config.toml
n_layer = 23
d_model = 96
n_head = 3
n_kv_head = 3
head_dim = 32
d_mlp = 256
vocab_size = 2048
activation = "swiglu"
norm = "rmsnorm"
norm_place = "out"
norm_eps = 1e-06
positions = "rope"
rope_base = 10000.0
rope_fraction = 1.0
qk_norm = true
attn_scale = 0.177
bias = "none"
tie_embeddings = false
parallel_block = false
init = "normal"
init_std_qkv = 0.052
init_std_o = 0.00767
init_std_up = 0.052
init_std_down = 0.00767
optimizer = "adamw"
lr = 0.00305
beta1 = 0.9
beta2 = 0.95
weight_decay = 0.27
lr_head = 0.00805
grad_clip = 1.0
warmup_steps = 277
schedule = "wsd"
decay_fraction = 0.649
decay_shape = "linear"
final_lr_fraction = 0.0
batch_tokens = [8192, 16384, 32768, 65536]
seq_len = 2048
doc_mask = true
z_loss = 0.0001
train_tokens = 82970000
steps = 3475
dataset = "wikipedia_en"
Each number is 128 + 32 x the weight over the matrix's rms, rounded and kept within 0 to 255. Layers, rows and columns count from 0. Numbers have three digits each.

# down: layer 8 MLP down (transposed), 256x96, rms 0.0681, rows 104-149, columns 0-95
# gate: layer 8 MLP gate, 256x96, rms 0.078, rows 105-150, columns 0-95
# up: layer 8 MLP up, 256x96, rms 0.0801, rows 105-150, columns 0-95
down104:143151152139159164141085137158153126136142130148169102133151096153169107115109122094114125140101150092136107144136098135119116127148127068156197095142152082089131082106139121084114112080147180130167220127143103161120148155145080157153132177149121100132100083165137185148057143211154140091
gate105:123166144143160096126185138151086115107158113192083135131123076200134157163089152129143104141137098136125163108120091141138109132122156157128102146106180095149160088167133067138108114097163142176101151096104131106102134075146203099180119087149160103162171064178153109147085174063091099114
up105:101161128152188061155114084118129075117128154120112161145135129155120124153106164143169108169124132060123158117102141211077161160119202121143115140140180193188139091128135087112111063120120081172143121071063158151129133120160195123149097103105195112080131038167124094114084166107147157165
down105:211104066084131102138075111110171162115149122104137134147064120157063135116121107165101139158107122126077101165138150094104146046163124183110133169193134167079207104145123088086159151129140068141134073043105174182182173179042156083166103095173165121110151094162111155109129105107080092078
gate106:204088085105118182088103097124106127090094084154109123102108106096117145145119099131093208117165149155130127123154093107128132139130091167120042161099102065088144117158113076135094097150104152155139106153168157122178129138143129110091134159070143122159146119092151075078155099080094122080
up106:143136133092151066161181087156116124094106147108143102171100121114137141113171101129136095083092150139169097128064135133131116124144110119143053112147207083109112124106125162038148142109101137081054122121118114140086071127097192105099129113129148095134062099164139106105098138093125083130
down106:152084138134154138121058136102055078141088142121112112158129091129226150124130053119153111144148139124148124132149182128115124182122132103102104128106168139080102120144135119139155112102110135106086091120122106104118086167121120145130148144130095158121132165172122111168118080108142095103
gate107:098071094129159121103140145124107142121103205138091099141102085167115139146096125142185098161124120119099178138158089099147095099129151144128097182114126131151126108199162194107182127137150142086063120159132105127071124099156096170101118188119134079118095131151127224157187094121153093100
up107:122191131130137118127117149072140065137149126142102121137065110089115134127190117172107075155203154108141092175136107160139099126141165068053135125121163168084082101193126122123130124103085160081118136160111173107081093143103125165127155129125120067096088079157137133136126136131123143124
down107:080115102126142090183129156079094113129146110117094131138122155170188171157134175125125192159168086102148113138127143106111159052082148109079172164134097133102133115125151164165149160102145076163138148132153134167151148168146112095153154135134111120117158096089150116120120096189163153084
gate108:109177101162138170106128121113102124068111182140122151143104120079149165182053094117110103169169180149082182132104108120170084154134157134125057136068161092130183164165124114104095122120158177179191128147188113133107129083136097138095121097173108146149222157197127119127100101153091090131
up108:206071078126101161098128075091120154095175132081104139176043100134148142157105158137098105146106080121096147146151140146167137255095128128168101115065154134083138088130102121164073107134166141075204161198073089153102121105089094092095123152117104112106199129140136082076153151151137137070
down108:138149143149125075040125125105046138138106128111127134155099087155131095111111147152199091137129156148125131147099104120126131123086106164092203205137190140102134145149136115126185105100080150099105075085115122133084066042088162144098118066127208139151080099142146107069170098064102131162
gate109:119132143146114136079102161167100121096085099150156134133058148095175122140137085123175167127105081158127123113131102154145080162115122089096171116126129170105092124089107169099132140166115135134113176159094118074102184049140150124105187125136142097153124154162183144168091159157193147124
up109:127185181127148118133125107172126192137143023110099123210124096096066147141188111077142148101091152151151120133163139102077142166098122127138142147098132164093147125137094147065111146114108164187135119088150138111080162159120100125142120118128122131142145118128152091102173113080118163114
down109:135140116117101091186105117112125103143104123115203127162146121120175133113135085106067073086114095130135118109080138140154091137122118102151110134125171150107120088203117201117150181125135074100051123127125139113088119153152136139113138113118115121046113217150154176160170101108115127162
gate110:087144091144131122102115124092100060162110087150122127065151120167098120131108120099156154248131203143147159164128063134133086134172114144100121182165096099124113129139154142158159107150196155102089162166185163070139148102113115117083147081119152115106147150157165200099121105130127140129
up110:152148068136116030101130160113135103156147122121123113144153096129103096151087123125117212161110136113157106147157140196117151119124157073065097135122113108127104157177169062154147110093161166096173102172146179164133163112139135118162080096135198086152132123112164099117155085107131138094
down110:141105102139101125172126114179092160122135138180190126145107097120182033111104075135090149170103178144151115084157169145115117072137138090141085123138159181143165128145094129130145211078105081121119160126148150103093121160117143107142139146107164079110143175139078124148087120119123153164
gate111:113060070143157120158126110121102215141115071145122141122096123182128153142125166129209084123174148096117139133122184162130111153141136169156123149087133160201127155161120144151158116120145133101097136118150105153110119090136117147123127168134136103100093159149129093144206060130156096118
up111:146144116138135107137169094132101182110112085117134138108117131168107157104187122170132153064140143120151097092076148166129132082120156150144106085130115112191192144118063149150087115113110115101173104126109116112186154126105144122163134123106097126166058148091124106113126146088145186104
down111:116137129158147126163069109154139066142111132125132137093133089152118163101123088113140164076121032065146111097158114154139140137109120138187154096109176158047110098139116121161158120118121187162120126156131090116106133091100194141122131181141142160159123131166137119111148176084184081192
gate112:099143186096219094167138130097118100122126147125094134122118116088167135140051090057115154160135154160142155156116099098138097111128145144103097152135126123082083175246101087115094105066094132123176177121187145098105128113129115076133144114133167103135155035165135185095117111145128129171
up112:120093153174197134117121162115163039105056185118106141152115123128069126126109163120091082126122185088116110172036085108118125142155143210116156103158156112129102022102063118156145149139102111161143133122114139102154148127104116156180106129155137120134079121056135145110186155110155127072
down112:163143133126051168081114125119212109130156131106189107135110148112128162094127139157159138155149144122133127139060122119119133172126127187076136113117061117122156115080121095143143060095136188069128149128125127099121135141111116118099137153084126097170138104059131177122131135177128115098
gate113:126141167134143124159151111106118188173126069146097173089127109153149160151119121136112140153142144173102121105099136107118104126145179066144077169191059109171121098157098179111098164142171099198089152122118160106107100090151130138126117163190164151104102112191106140119079124070090098112
up113:124101114094176110140153102173135104145146171131159079112190098069147141079143170143166121094117111101164114209132074139125094178139173137072159103084136105070112161155172094110133113087143142089118123121155138145129167169172131161131127066129127104196121126091161104174159154171162111146
down113:119161133161153186111072098113163096097133144166178175112137118119188141146112171134097102135126160174132136110175147123141104163105113131120136144090188135135131142184144148120061125118091049101115135099160142052135106139174141141100062138138125102123108162145126095069170074113073135141
gate114:104174156113128133123111179127080169167057091135143103109095117096141143101082116124118162120117187148115147067140137150102126096069093149126075109140089129081141092161148128113081118128131080147146115155133115095080132066152182137163088154164174106124108163177144191092124155132091113109
up114:135065106146146154097183095138153135128195153151088133131124098110148135145147123136094192131138104136152122170089129137147098188183191130114165146120119047141104129061109123104149132190105150155117154091138143093115146131099135115101150068110105145159184066121125097121142112127173122117
down114:105133135139146121180177120063116151139156156126147125107123131150172083068129144077150144101082170126109135132134130130128129161122125163133082122129097112113099110122108099103147160126131162126126117130117135038097142103132164133134138122090089170057102158142103100139118138074144109162
gate115:130096115113102132107152143160103168131136105164080089043137123137163158137147082108156125144141133116107179085074157131099122195160118148152187184120124140110189170125116101104111121138101068177123183154172108132105139085093102129150166156218096076100111096111118159164101175144164086136
up115:116106130096115092117119154136118061084204102160162121132073174123130168140172134093076183106110098130193153117141103117099126151155158092107129137114120150138155158104101104132113148167074140158155098128080162153160152129121176144126152094122084163182163099154170147170196140091115110135
down115:183133087099078124142186072090171198088102106068126059093096179161069149160096119147135121161098138161168097100110140142168143096149103145130120132124191165181157087118134116153158096127098137160158076134146098105132124107186191130087088076140119162118148141136143117193103085174168146197
gate116:129115107130135127099195136110096094104168096154080114132093079146097149175134071131091135136158181110129199041123102167120101154160066154108142082115116142086147114146115151176179150121067188139108193092103107148190133112105137167123142148123077145106131087118147085107093122117089118129
up116:119052121107151117071129188153205112131060162131057092115063100105095116145085088147135124071097148128113091105075127098150131102066116109154131085187190116108131117070173129142156127116117124121082109120123092152109115124090102146062135189201151093095086120105112083201153101097127162122
down116:108129135111094109123148124149154094138121165164129117139110125130149136095116140158116146128145129122136145127109119150116124103104123180063080232143113136108128136038164151104149069114128087104141067130122136157144135124100125121190087145066182094152168093093162131121100161203113129125
gate117:097174119113186137143170145119078117096048167163164133099161109113147146067097170157143197161193112134060124168086088140140135113153157110132153100133156107134169134094145126160170162151196105163071094125192171112144106098177090109132093036096106094108092168106176129095095166109158103095
up117:084144138089101107129066127093130111170146075127174147056116213120166095191025115061182141137122126145176138109094118137114134075137120183137112122072101146146098125138114126160156127123107160131139163116145016134105161120126078125138136131124124104128147063121112237167094076104134151117
down117:056153095098128193128140110099171047182203126149145082125133204218114128095103134153065157072129128131168131110141139128177097089138145156159101135148105091181121095146194211173106106077144161165101157185124073176166134157182150148149201130114161094094161073075142092186126038135154094107
gate118:093064109154185073148167220110118132129061119180126144084134109165162215129118123162137175178109126123171137076106082135130081105076121155153108142167125121100150168157148104138137140135119146213110122113102148130118092083080144090115166138125159154167136174157162106109086185151050092142
up118:150145141090124107083096172099173190167189116159113149144140101128141152030149139191121147168124111108169025046129149177121119107123150110176088135161175109052096117139177116077085141117099115147139078119099141094127154119138197163174142137128172143134193132227079106068073197106091138193
down118:124137131125047103107076103202142122122148081027174140158102124145150128128130178138063153131169149139137131079160151142157111110109098075145159172012121130158144156124124170148133093203112043128132149150116125079100151145111154115094122093092137182183099090188156151166134127185144122163
gate119:163141096159092127136119138094116151118148144153072107125118114186139187131139140186131133112110174162132090166098105136168074149147150129164154127159181115045120187153144118126154132120186101176198160113142117088070118094176147119183109143164172133122159092162145092134158134165100112122
up119:153105112223101112132157142118128100117167104130127122086077120081095109159075079161137138127091109118120176035146194094089150155092095147093120104139159162158133087071101092122151146138101129121179075127124161140145156123154119137090109164103101116119163150145148178129191100083134104219
down119:118092117120112160096143132118162201118102137140077115137135151064134142110081159158060117113086140138106137115069133133101116040143111067168190176101134163114140156101127084068153098105127126169142152139080147085195104199151107131093137109107136097142114083113126138177118184181125104109
gate120:136162162152077146131105134135119130122126139135152103122047068127074145172082137116092113138164200191090187124097143152122130154142167157170158097133154097085092168131113141140119105144145122130148150142142112158150086080105126128098117156159120097074162167132119112175144101146077086140
up120:140115161082175094092117172100123158091092094143115171137177197128128143125168092163107173123118074136125092077130064174122149168092092100116123117144168139175142100097162109155112086141102140172086075056157092143098105108114138117129092094115151094156155093084127159126103144154125156136
down120:130143158125128130189122135147080114149169145107209142196103101095163097147115098172120184080134084116084147147186095150165125153157096150130138125150217120085115121129137133095087162105105129134085082065114133170166176108140127128105136148105164128134104177106148164105133134165101113141
gate121:116138111102104213146185085150098134129147113143128138115142108142189132125119107135121164146130179201165160111110156088137118196155145117130122179126115126130133121132157115145070166099093221109109095145186174129106124124165120113073133165114117168198097130124160201098105151157151079172
up121:113175103156131141152170115141080160118159087147111075103209119125161128115154151147127057123121209182162180103111153160116147139116150125126084125176119143139125175111126122193102164162143187077113100094161137195047127131111066079063102122104117130131084096182145138121089112176163122196
down121:127112152142158132123238155152126115134156114145168114136113156141123163138110093108120138143138147118155133141137037102157130180138145109157108106117112094158116110083126154131158212164131106133060086121130129217168181134156148120134115080100128189143132160081127154140120112138139165156
gate122:087162151122142126120121143135093130095173059169069164080131143127123191108115110062120233078190128146106086128102154132139082143134107103170137136145076090102062145151100102079092105138134170148116183120130164094123154091103128124134124133131147162190146136175125142110115112178158135114
up122:108142169169075182151148206154067089109153117080106094070159143093122106182165105072058073132134194112118184143145151097119107121097121193176119132094106097093157118076150150175092148142125142195182131073161161085106142130164073101128125153084131131140162133156111224130173099139103149065
down122:107108112122028126156199098151107172096116158118075178138142139115092152103126134135082168115161150113138123111118123124103120066108109169176160177059128163154089099152139155113126149067142112159176110128158097238138121163130105113106126167152141154112111052090105128155136173143123089102
gate123:134147162152161118068143117149163110191122091105174149099172150148158137134152145154126109085112057112081063097163108174232116117114127104082176114144097158122138128161109125128108145134112067119104142125106117132100094186121162158161104123156127114146142115154121056174162163159160134140
up123:104125100103099162188105133111095136090131139142084120137079117114089117116105129114143150161149191170184205149089134059035133144147131158177086135100173090124137117114140138125137093152146174134142105142159131123146191076139123115097146142123111132133123154093138208097095103085110129092
down123:129134129131131118126127129123215125129132131128136138129135122131140136130134119133130139130121215130123120125134137131136128134132124129162137123127123137128127127129130130127119132126121118134125122124129125129148123255131012130131125120128123125130132130127125143127133128133117123000
gate124:120137083080137191055191088198098100139141189115093139127056092120093132155134116162120110131171151109116162093094162130117075096100096128158140150148064121154139162106112058154121125156135107209142105104172103097140176108173169131170120156138132167167198116119090138061099102130118074053
up124:092093128137055081160118188107182162145176119126120091031131201107127118130077138133116157128072184118113196206147156121135116169137153165079146084085090160144176125143135134106144105144195122119114140195094127083141103130115168112125131109129112098120142175161121119160132114102122132133
down124:145133094103173106115100126070135167117101112201129136247097109074099240109129144160090143120146126111127143128146074131140142132101122062139172143172108171169107133089117141174120132113110127094105198121133173115189169124115135104129124161098097130128145153098124130112101092108148086142
gate125:110117093180144098173154136122118165100126147143121124098142116079146147129177082138132120182198113165144171120070163089153141109123128151045145127128125096126161143149148135160142215141156134139083145137153162110097114100125095104074186147119149109101134163159154164139108106131171147125
up125:079104110102115057151163149116117111107135117116145099195145080173113183115192116117153096185111117119131084183130128111145144159120140117105146150123112111057123140155130108087083132157120143147185144131145128145122160151084124133145135136191138089135122131143132099163099151126162098109
down125:160140142162116107135117130131204135097120139120143162119121115130161079155151123164101140117171148187090089105142199133158149185184110084085127164065109085138159164117107135110115125149119114082120112083083113194186109156122140112102161125193080125110074182069076120135144161107078137131
gate126:138098161096180115106073118107102179137124127115126144106179145143155184196127155109174118120112172136126133119100105098151116122040087095163044174135149127058131113194140100105151193133138125142085147112142108127073088084052079115104161114139188094129148117160184072107071123100064119079
up126:118139119123134138137144132160087121154076152113151174130159147121122146145198193153119091155180164220107178110150092159140124146178078079121117139178050115107076085071211141197116147101068133092076130089083120083128187093152148160126149130124152040134167148127107089144114170118055122147
down126:115158115132134149128091106083110096116059086108153137152115139108083167145107124182140176083090065133151150130193162145118104113112107087038127165111100153089159095058135130105179017052119154115125169150112121107052136068122127126114088144191096103117145089115150027208122186097127112091
gate127:093145130179114131078139112180115173129148180166047126109108141103110154124185098083136193126131101175122129079101113150127069146132160155137154133141137103091094202160144131146098161092141120171083130134120155048045125090083109098133176124160155156137093044122104136198175130146148058095
up127:103166156140126079136070091128105110108165136109152168185097154117114142175167155062124139197149107128166149096127190153087096170127191127117133196107131160137091167090090128160121170085126125095137137129161142089036089103155129116123144102148212139068092058148113200216184161078178137118
down127:121125138147129118092164129099083086131135140078138128176140083074105128169088176136131104164160105123113138097183133126131139085115099100156167214102171094133096138108137126140165119124130067130070092122071168211094163090147156107136155146139156169131161108166135144107132165167127134174
gate128:115140094115170213090146113151064124136059110149163083124076098176145143129118144157134098073151154163085169124161093137139066124071099175090144126088148156127144163146134104076119138146148162157140075149150070071166135094143157191172099187124127096154149156140127156158107188107093086137
up128:167166099098137191058104102056107101183095089126168077132078093161131109116196197141139076099117157105090164176104114136125114092113075121089139108087145123116186144154120147111146126115157119154151067108143036080168180145135156101144093138107132057108098163117160182153140206050187133148
down128:145092138132111098084136100072158134149179109136141090158104169150132182141178122140193156152142124118136150138108076122134154105122142164188109130147096157054134134155103068162059112121160088073159142115087149136084126201108042118127177107145143121122138152173158129138109147044132163039
gate129:137186173159186128071133080111128068172031146111176112118135120116149137120147122147075139070123097093063077128144106154210102133093133093113179091109040105102136120171142132100120141111169121129085153165112112200159114161112204180132169105155096099159120144135142077140118128141134132125
up129:126108148163160054092140093117162139144067130118173133120226099133115131163130108100119117087082090158085051146124129144211100062144154102148168142118110118139135110139139088098156083130140110109084142105106117159107045174071108139115172142129153145105113133114124084135134138117101171133
down129:133132139132119137121129126134030146132150127119114126125132119112120105125135135130109134105123074108135139121116124127111129128120130140083116142123133126133138115120118122148147143144156128112134120153124129105121130000129250127132100121121147122120144131148138120127150130124122129255
gate130:180101141176179152148175100172044129091079130184097118116093098142119141103102115125161203098111157157103133095120105118139062175056101092076110123109084150120111129132123152095176152135129143168110145170123120091136104037108104135125138140089131155156168128110167121121118125163137126152
up130:164090149198109150164081122121146120092077167113101160151093147135139101104105131099088181096093145106113108108135116124119115155069096135087121160128153196121118105119142140139211058140138132125149115155127124098172179127127112130180112148104123158112156125130121119102075080154150128168
down130:149133115115094084099165139158154106162098177123093129169137120133032080079106083160088103113108155148172120131139170196149121117132149142135161116148158073074133178160183146087108056169154156186095128105162125124109139106138113128130130156113113122056148133180107077155126129139074133089
gate131:103074151143109098092137149182091223111083136165179119105112093065130170157095138148188190139118149184100146129131163143124060160127121142159170049175164085088096081157098122125109140138136108160110155172118088090065123097077146152125105135123130154106172138105161136117151106166128090118
up131:124142098112167169121116091121110124146150113185066121148176137208157119115189199131118085141147120144133058101120133109151094119081088199079130124108124128170128139127161201097141128111163098117063150097129177092088071094144102108114154110158139104154070172129088115168151125173133088106
down131:117142154174141183109164137199102186162125161098121125164152149085164215155132179139100201108158164139127146157074192125099125099143169122124124092145153119136138129106137134095120152164115051085146080117166124095145120109105105108128090154107153114125124100131121139118134113062157180113
gate132:074155103140234108110136167196114119101101176152115158123080146087158166137070135132112173144114138213143162161120104134136149120086201132108095204163082162119128112155120146097154126181139133127185194121102083109118129108120128163077123141125133147116098072153156111157130201080135077128
up132:061093145132091103112107093159096133124126128127160117141133097159123158143127086128131110115128101107087091127081108142166115125151115102139110096087172130115142156081101074119079083105166135135066103161140129138092172146099151158061127082127219129174160089098118167127100074117090135130
down132:115140125111078104122152114118147098143131113139139118130105163188086060136144096172096159128103157135119140128099105138148104124168133085118100059166176104105130097150136149131131153142132099133163076131143111144160125144144169157131099163107200204145060076160164166162105092144169144189
gate133:094101174146124163151114091147097103101107149127106167115065110132153144139118151119159143126166131115124137165079146138142076161174108108146187215141111104139105166170182092158172203175136105076124154146160094119061123070116111211132080107141110187187134168133106138129164089072123112164
up133:149082093134148165104135154157120089187107149169119146148088104143146120076086166115099114100252111137131084128116089125126162185087126091146113133130099109164149062126081139112112152157153112107125097156141078142182207129131086111092115198146105080144083147133111111120107126129115164133
down133:153145112134084098107153142101145089125120132065079134108103095115132118135094143117158122165081125160035092127146031111153127092169130118120055109151093075129136142210156121103088181116116117119144156084066119100108136164137124139152121130106138165078162204143136132173128124065112124126
gate134:119147150130118097159121134164104173143107172197138150102161176168145183180170123146145140158155117170132161127150138157103113090062091177167132127165139123132137132116140146186091217122047139159089153104130134107149147111166125072142154129141201130112070163149165187108100121109096129164
up134:124090187120104122124141096127132085153098144108127123132125135109048109119099106102135197124108094104129158100156103158044095130114083146163188104110131119123130139107121101166091149140091103082087231160118181114197087093115142055149190164142150110165135156118179173164144112124159173087
down134:107150131111108123127153157103146173131023093145180135102111172126129178122158162153129186111162095120166115142152164135098124056122118093112159205083180144120149141134116146128139141128137098136076062129155139115139106084097091131106156144112106135134147156211145119132145152144118137090
gate135:099151153116125188186150158100108142149073155171147115112130065145113144120175082078122141176128201135164156113094116093133118151144122153126085122167059105088163124173127112109133119082089155159156200184196129151118133101157143154128120154121164125107117125116132201211141161102120125065
up135:102148122108198130083088143164124067120170146113076091136114148106097106173086120183145130076140150120064123102111150149114138128158205105122197117087137152135110148161088123184143115143102100111108181078146106062115107128129108142123145116120055159101135083143153138079135124152129113231
down135:136127127144121155076048125154248130126132159147130112076108071067137122102135148122145165162159136135078120168085141121131150084110137153147124155113128158126128103123123120134115110078128099105139106117152115161113123076133127109148146118135103137086089124142141148025112060129125077118
gate136:100093091147145129144150145146083152087144131166100120084098122108145153145145146151141176127173157159130123082091109126104116149148123182169207120050122112143146217098156169133124183157125120155099168081102129066178165119104084123087088123154114136135142110118078143086081097175115128149
up136:143065160145139087110146096101142154141113089121102152097195060168083139137102124078113116107114099094112122150141095150151122112151119122122042207202118146134146091158080116143097073151147133149139104174138123128055119132140113155123166132162157089147131117149181103119174127094152126056
down136:079163135107084139100169133124171081116162131128080072138143177137044209121139111151105087080134095103114127105166102141150157078105114128031140132098119123088128134110126143175084159061184165127132124127068142101106159165131122113128139097093093178139115090078136153186112097145126084120
gate137:130139084145147162197160170142045184188109190164110149072087127145161167087124151186143170154106114135149188126102098062121106087096087134073063176138080090157160159178136162082183166137078166129179148151159107068081123079134105166112077188103097139142141178144171165156144179158095018143
up137:144092097144083068062157094118140093117134064132131045125164126135139112143142122130155076024202135143135014030124118130140106167149106111111128098078124110107091104151120079138101112143138104110124160147116198117186048117189123064151150134084149085158110108161072097069104109186148131098
down137:119123136111105130100138129094133115158206117207188152096100102131087143141120097119107175123112117114104138121134169101127115094152125140152139112159204133115115089187133153149114164135143188096089112125156142181080104131114145128125136129113081145131083148115123121082105193156104127168
gate138:136161149155136135100152123140085194115159171129142149101109110091221129149067066115110180168091097138113179116078140114096093177098166118112103130109106145119138169136172106105154155102128140105069127121141126138137124098092126172128150097109183090130125064103136134106092089158149121042
up138:113094095087111084142155174089130139130126113153083101152163136134129161105145161215124118098150153163103092132148141137153137110136126130123107098148177120084105136158059169071109135179127128122147182100145138119161155125150147102112083172139145120122116129166134052175113146166059077195
down138:158152117116159083067125133165153078090094146109102168145130160122164104130112110075126123136097090084068090172159137128142164031086093138093119083130103104122145112133106152096133141089126162093185127101131181056218093150129102134133136125164091141130123119172121151136172102134086129106
gate139:115073167097174189105125162133096159110158110192110124150112101137081149149088078137167157147128171110143130103140107145112124175105160124134064133140101104099114115144117128061117142101101158168120172135144100171106196091172135197102117120079118191110133101119164155108187134183099170121
up139:097157117170115107148110086158117129172050136110143164126171138088140141132160176064119056088112141130140161109136106107147105041114134145130140157065112148151154128145145114156131122178098192143111131171179143082149093132060067143119127162120168098149167167145134122124094086105091071122
down139:116110113146120130100157158146061082138156195172148135115113109167142091145115133111165143135159104123129122087118168119152124103113128136086106111173155202123123111140119122106168167065117146102178169119096102209121082109158153135111121096153154161041138168114132157179113102171135108137
gate140:120138170110196114092140128143136139156120099081163139083161149097139141163129157146103137092101046149092073090136130148240119129139114105081135086145093156110172106123129105089149152118140135115066131118111177108107082158097123111121143115133125110156179177170115056144140182167121127166
up140:087126118131116176188087157162111130117115151144107140093099112150113128110098137152184134150169187196140176115081134106062098108112132100176162133141130096128129164147127167136120104144165132154110099170141066149114192076168106120098136191128102147150141166108144185145141087112132123083
down140:131131125115134120127132118131220127126135126127133131124120122116137135126127121119119123125121208117127113126124132119142127133135129130186122131129122143121125124134122129126132127136126121135130133141121132125143133255124007127132129137121137124136133130127113126136129122131115128000
gate141:109111165123172185107081035151140168176132104177081165125125136108102134100089134147148159122156086144136096087130084108130112164125162117150143119082135122137130188127119153165120126136096117119059127104110129113179192128128106145131155110087170158224159149121160144180167140180124129170
up141:159140140128102142109080142149141168142131114127112142124148161086100136137110094193122132104158157175139103146133116186142143175103094092166094101068170108104088237103127158148100116087132089099166153106150143121149159113156141114110080154115213103149097087175104124140140099169071099170
down141:139158140152116127135075104175061161112112148079105101138140112115145067151136149105159110122132134136144130146173136117117145176135139114094146111077141090117171080121139092146141150101143185163134099150118134117127123057117114136118145121144123117093113146153145129143125210098104180129
gate142:131169161129176193141212128118082140160110172155149173115111103121150149104100165109164130122180128166130194114127108096138138138130089146094100145084132105133121159164145122120208143086188171148140179137206171122129089101168102099106125137165137070128144093129140142115112079089097123085
up142:156135112191112131090133140162124135136170078126113092184108110136179141091129129127135158122060162090144162163155123123120108151119129090131129138132125144092176109122120087135170111113090132176123143158123091103169162124154156121168151140131133164049111102151160079092131133136110130154
down142:069100132167084138216122114187173103114158130128101134142074082165143118151127172085139114091114147160118112150110042141134095133138196121103121100134106150153127151158136128103092077138066092151134110125105109095152118135126168166181133201128094083061104103197139113180094136110088071176
gate143:030137079148098139140145110140086124093143113119144102115123117148147144141107117081147184092105164116051173140093187114116101127171156167141147241124124143173173169154151106120181122080162131209126069175108161099081156086120153130152124135149091113107182152117125168134123164137135105082
up143:138083126132162167170154150119108107140093198133150083085106088112172109153048097084115189164097204119091170193192109076112168165157161142080156222121065134145100134087142122099162118141132142123110113126089172196060114108091138151118164088117074114138150111095197184092165145123156081161
down143:120147128135207118139109102139088169137092133010176157148162168144067175170138130135161154108128104142137123117046102148137123051104142120076145095114076120120115153149145137143132132154103104121065071132182137077107137171137153106158151123141112114127130158150144068131150078137113111153
gate144:127127086109188091141127066107116148137139068171106172107107103118148157145112118164141137139161140110138184149100108129107098177077138151097064131137175058150133163193099151162100153158164075134136116134124107169125116106101162140210122097179162154178127141154157162141162133158069153146
up144:142064140122067112143113157153107146197117120121077121167151064151157153141090102091098126122102142114136104113077044129098114109150105123134145154101143132092190114111122109122123107110090098193143175148146129209172104143108183160125153119145089122101140092052103077151117082168098123124
down144:153120175101146110109098160109127161155087110067131137184153089136177125137155125127065141145110093127098138159148061156139115150154136097114132197095163100135159144083133144197147172114099087124167093131160183156192161221117134118134121153106084089122093178103159104099115147165087157143
gate145:165079161125096180153097201172115188139172071196152133121064097076176123132169095146191121108099085180077118124141160144157103159134194103152046138149081127104107133091106123126161139113152152131097101143148144071080092050156115100130159154100195122150133104174114137085152204190123070165
up145:173168080152143116145147090047118065103123170141092124135128096126097104102108074104085116204128183122137133097101133145087114130067169125082101121128096115153158089157044179155158116128072099041124166136100109155128199141198187160145079104150105030050076139108138159170121111074152159144
down145:129133110121048108104156144095102154110242113096129150169112147004128071122110114085102136126118138110084115135111079121090131138125146135083100105114168142117119109131152098157162133137106073171138104127144104150163131098155171129143164164143237113116159071090088086126131154170114132168
gate146:105149187078154192107103130123132120139129150150157098151131173150139097095171123200182135149115172199105186101106142154133108153127165111116056137095137067127155152115131083154119098137125138100129146098162126125157168117107097102090168094137155083152131110177124157155104152073185131094
up146:162169159146143064146124115083131182157181106139100153127148137104163163103118151097114145105075110094174081153098081139137134122110132103171134135142089125159090143167180137130111230088140065130128134135083098125121132130163147155103126146175141158078103133120073106126133107149085172146
down146:159083088123134231120124140113111092114069114149116156114112057094141127151090120162115129123101147112117107072090132095115151104085131185166111127080092105076108138139164158123166097115146207093185097118176097122148147152170058116056159099194130120125138165098161159120134167161156106024
gate147:121159156089156131182168154144094152137140116170132113097102134128136143127190090068146188187116168149164113132096196094132149119075123134105152097078106142142087141122105188142116168160094194140094202122137165115126140090050165138058103127159149130161097082142133174139112182116131102082
up147:163100106116117183105155083115127150143139188128154123190138088111150140083197179137154124118138084096149095101137181115140144071141134099074091107117139117113175050127153094086196086188119142117077124145121147187106126155068121113076135129158142128100117095123185169086102131160157108105
down147:149091126152170136108080152168129116106152140112172111145129147173150148143170186112186104163105137142124137117123095075131120185144151151132078089110120168182095111203145101176129184150096126066041135122170071125140116141088120134133111136132038153083124113134128124070083165091120132122
gate148:147129133156129149110139142106060160133153152186147171112183085168120137148132107048171138159119116126105144050045156049127147109147163105155082152161098130065103148137154137201123128145135109116122174152182174099123142124124143159063158108098133110167169177113143118135131165153073148109
up148:121119142107095166107116133146183089059151142112126164194136084124101113102119111135142175100134125187184096141130090179108146115141129148188149149137094165147114058107140178169139080145058086109098144114131085127122134134110070158133130101140136139092095174126089151103160103144033101141
down148:108101109080198169059121170127150131130145121082095119122125079182117149115116150136150148138119052101108152152112163132199120069108136139185083130133061138177097138100135129086131136136126166221152167138065145079141162090119131109115129071105099174130107156159134115170109129085137081138
gate149:094119096184164086144202156195103182072153117170092128119149134173127171099149104147099188154140121128137113085124128149115089135072128097085066102145086087059108120163128113106134111130082152129064122139184141089096129104159084132148115124101103142132199104117154061196164177178166074094
up149:114157135132206063157142135150115120122143109096108065086151134138145189124131160073123152117093087137096133103095077123100105096121163126090129108155128099156190164184133123148178091142113132108216139149159177185135109104123158077157102065143091131109141087155104114137119096115127089139
down149:122112183169162079106160136110046162154155104232154126125141114110127142083172081130128079170156049163135090124142099123117121100128073142129115082076118217210166176125085126168116106154147124112128061081051169148140131035081215141129153158148054118110072135136117156141124129123150110244
gate150:155136086175129155203152114172113147116107159144132072120140130083120144159067148185158143122137129124061152130139144074125115144122134148182079159138133145163163129144127072082157100114138078132144134103185112093133070085152120154121092161089146122173149126095086114065119098122154132094
up150:137122109102112112140083154114131131144091180112157152143107114139116145120148146147150085150111102083143163101131110130128152138126145145215093146157118102148185114146190135068154076150112112089075117161135138079157114127115124131130093165081164068170112176061065138079134068107121112108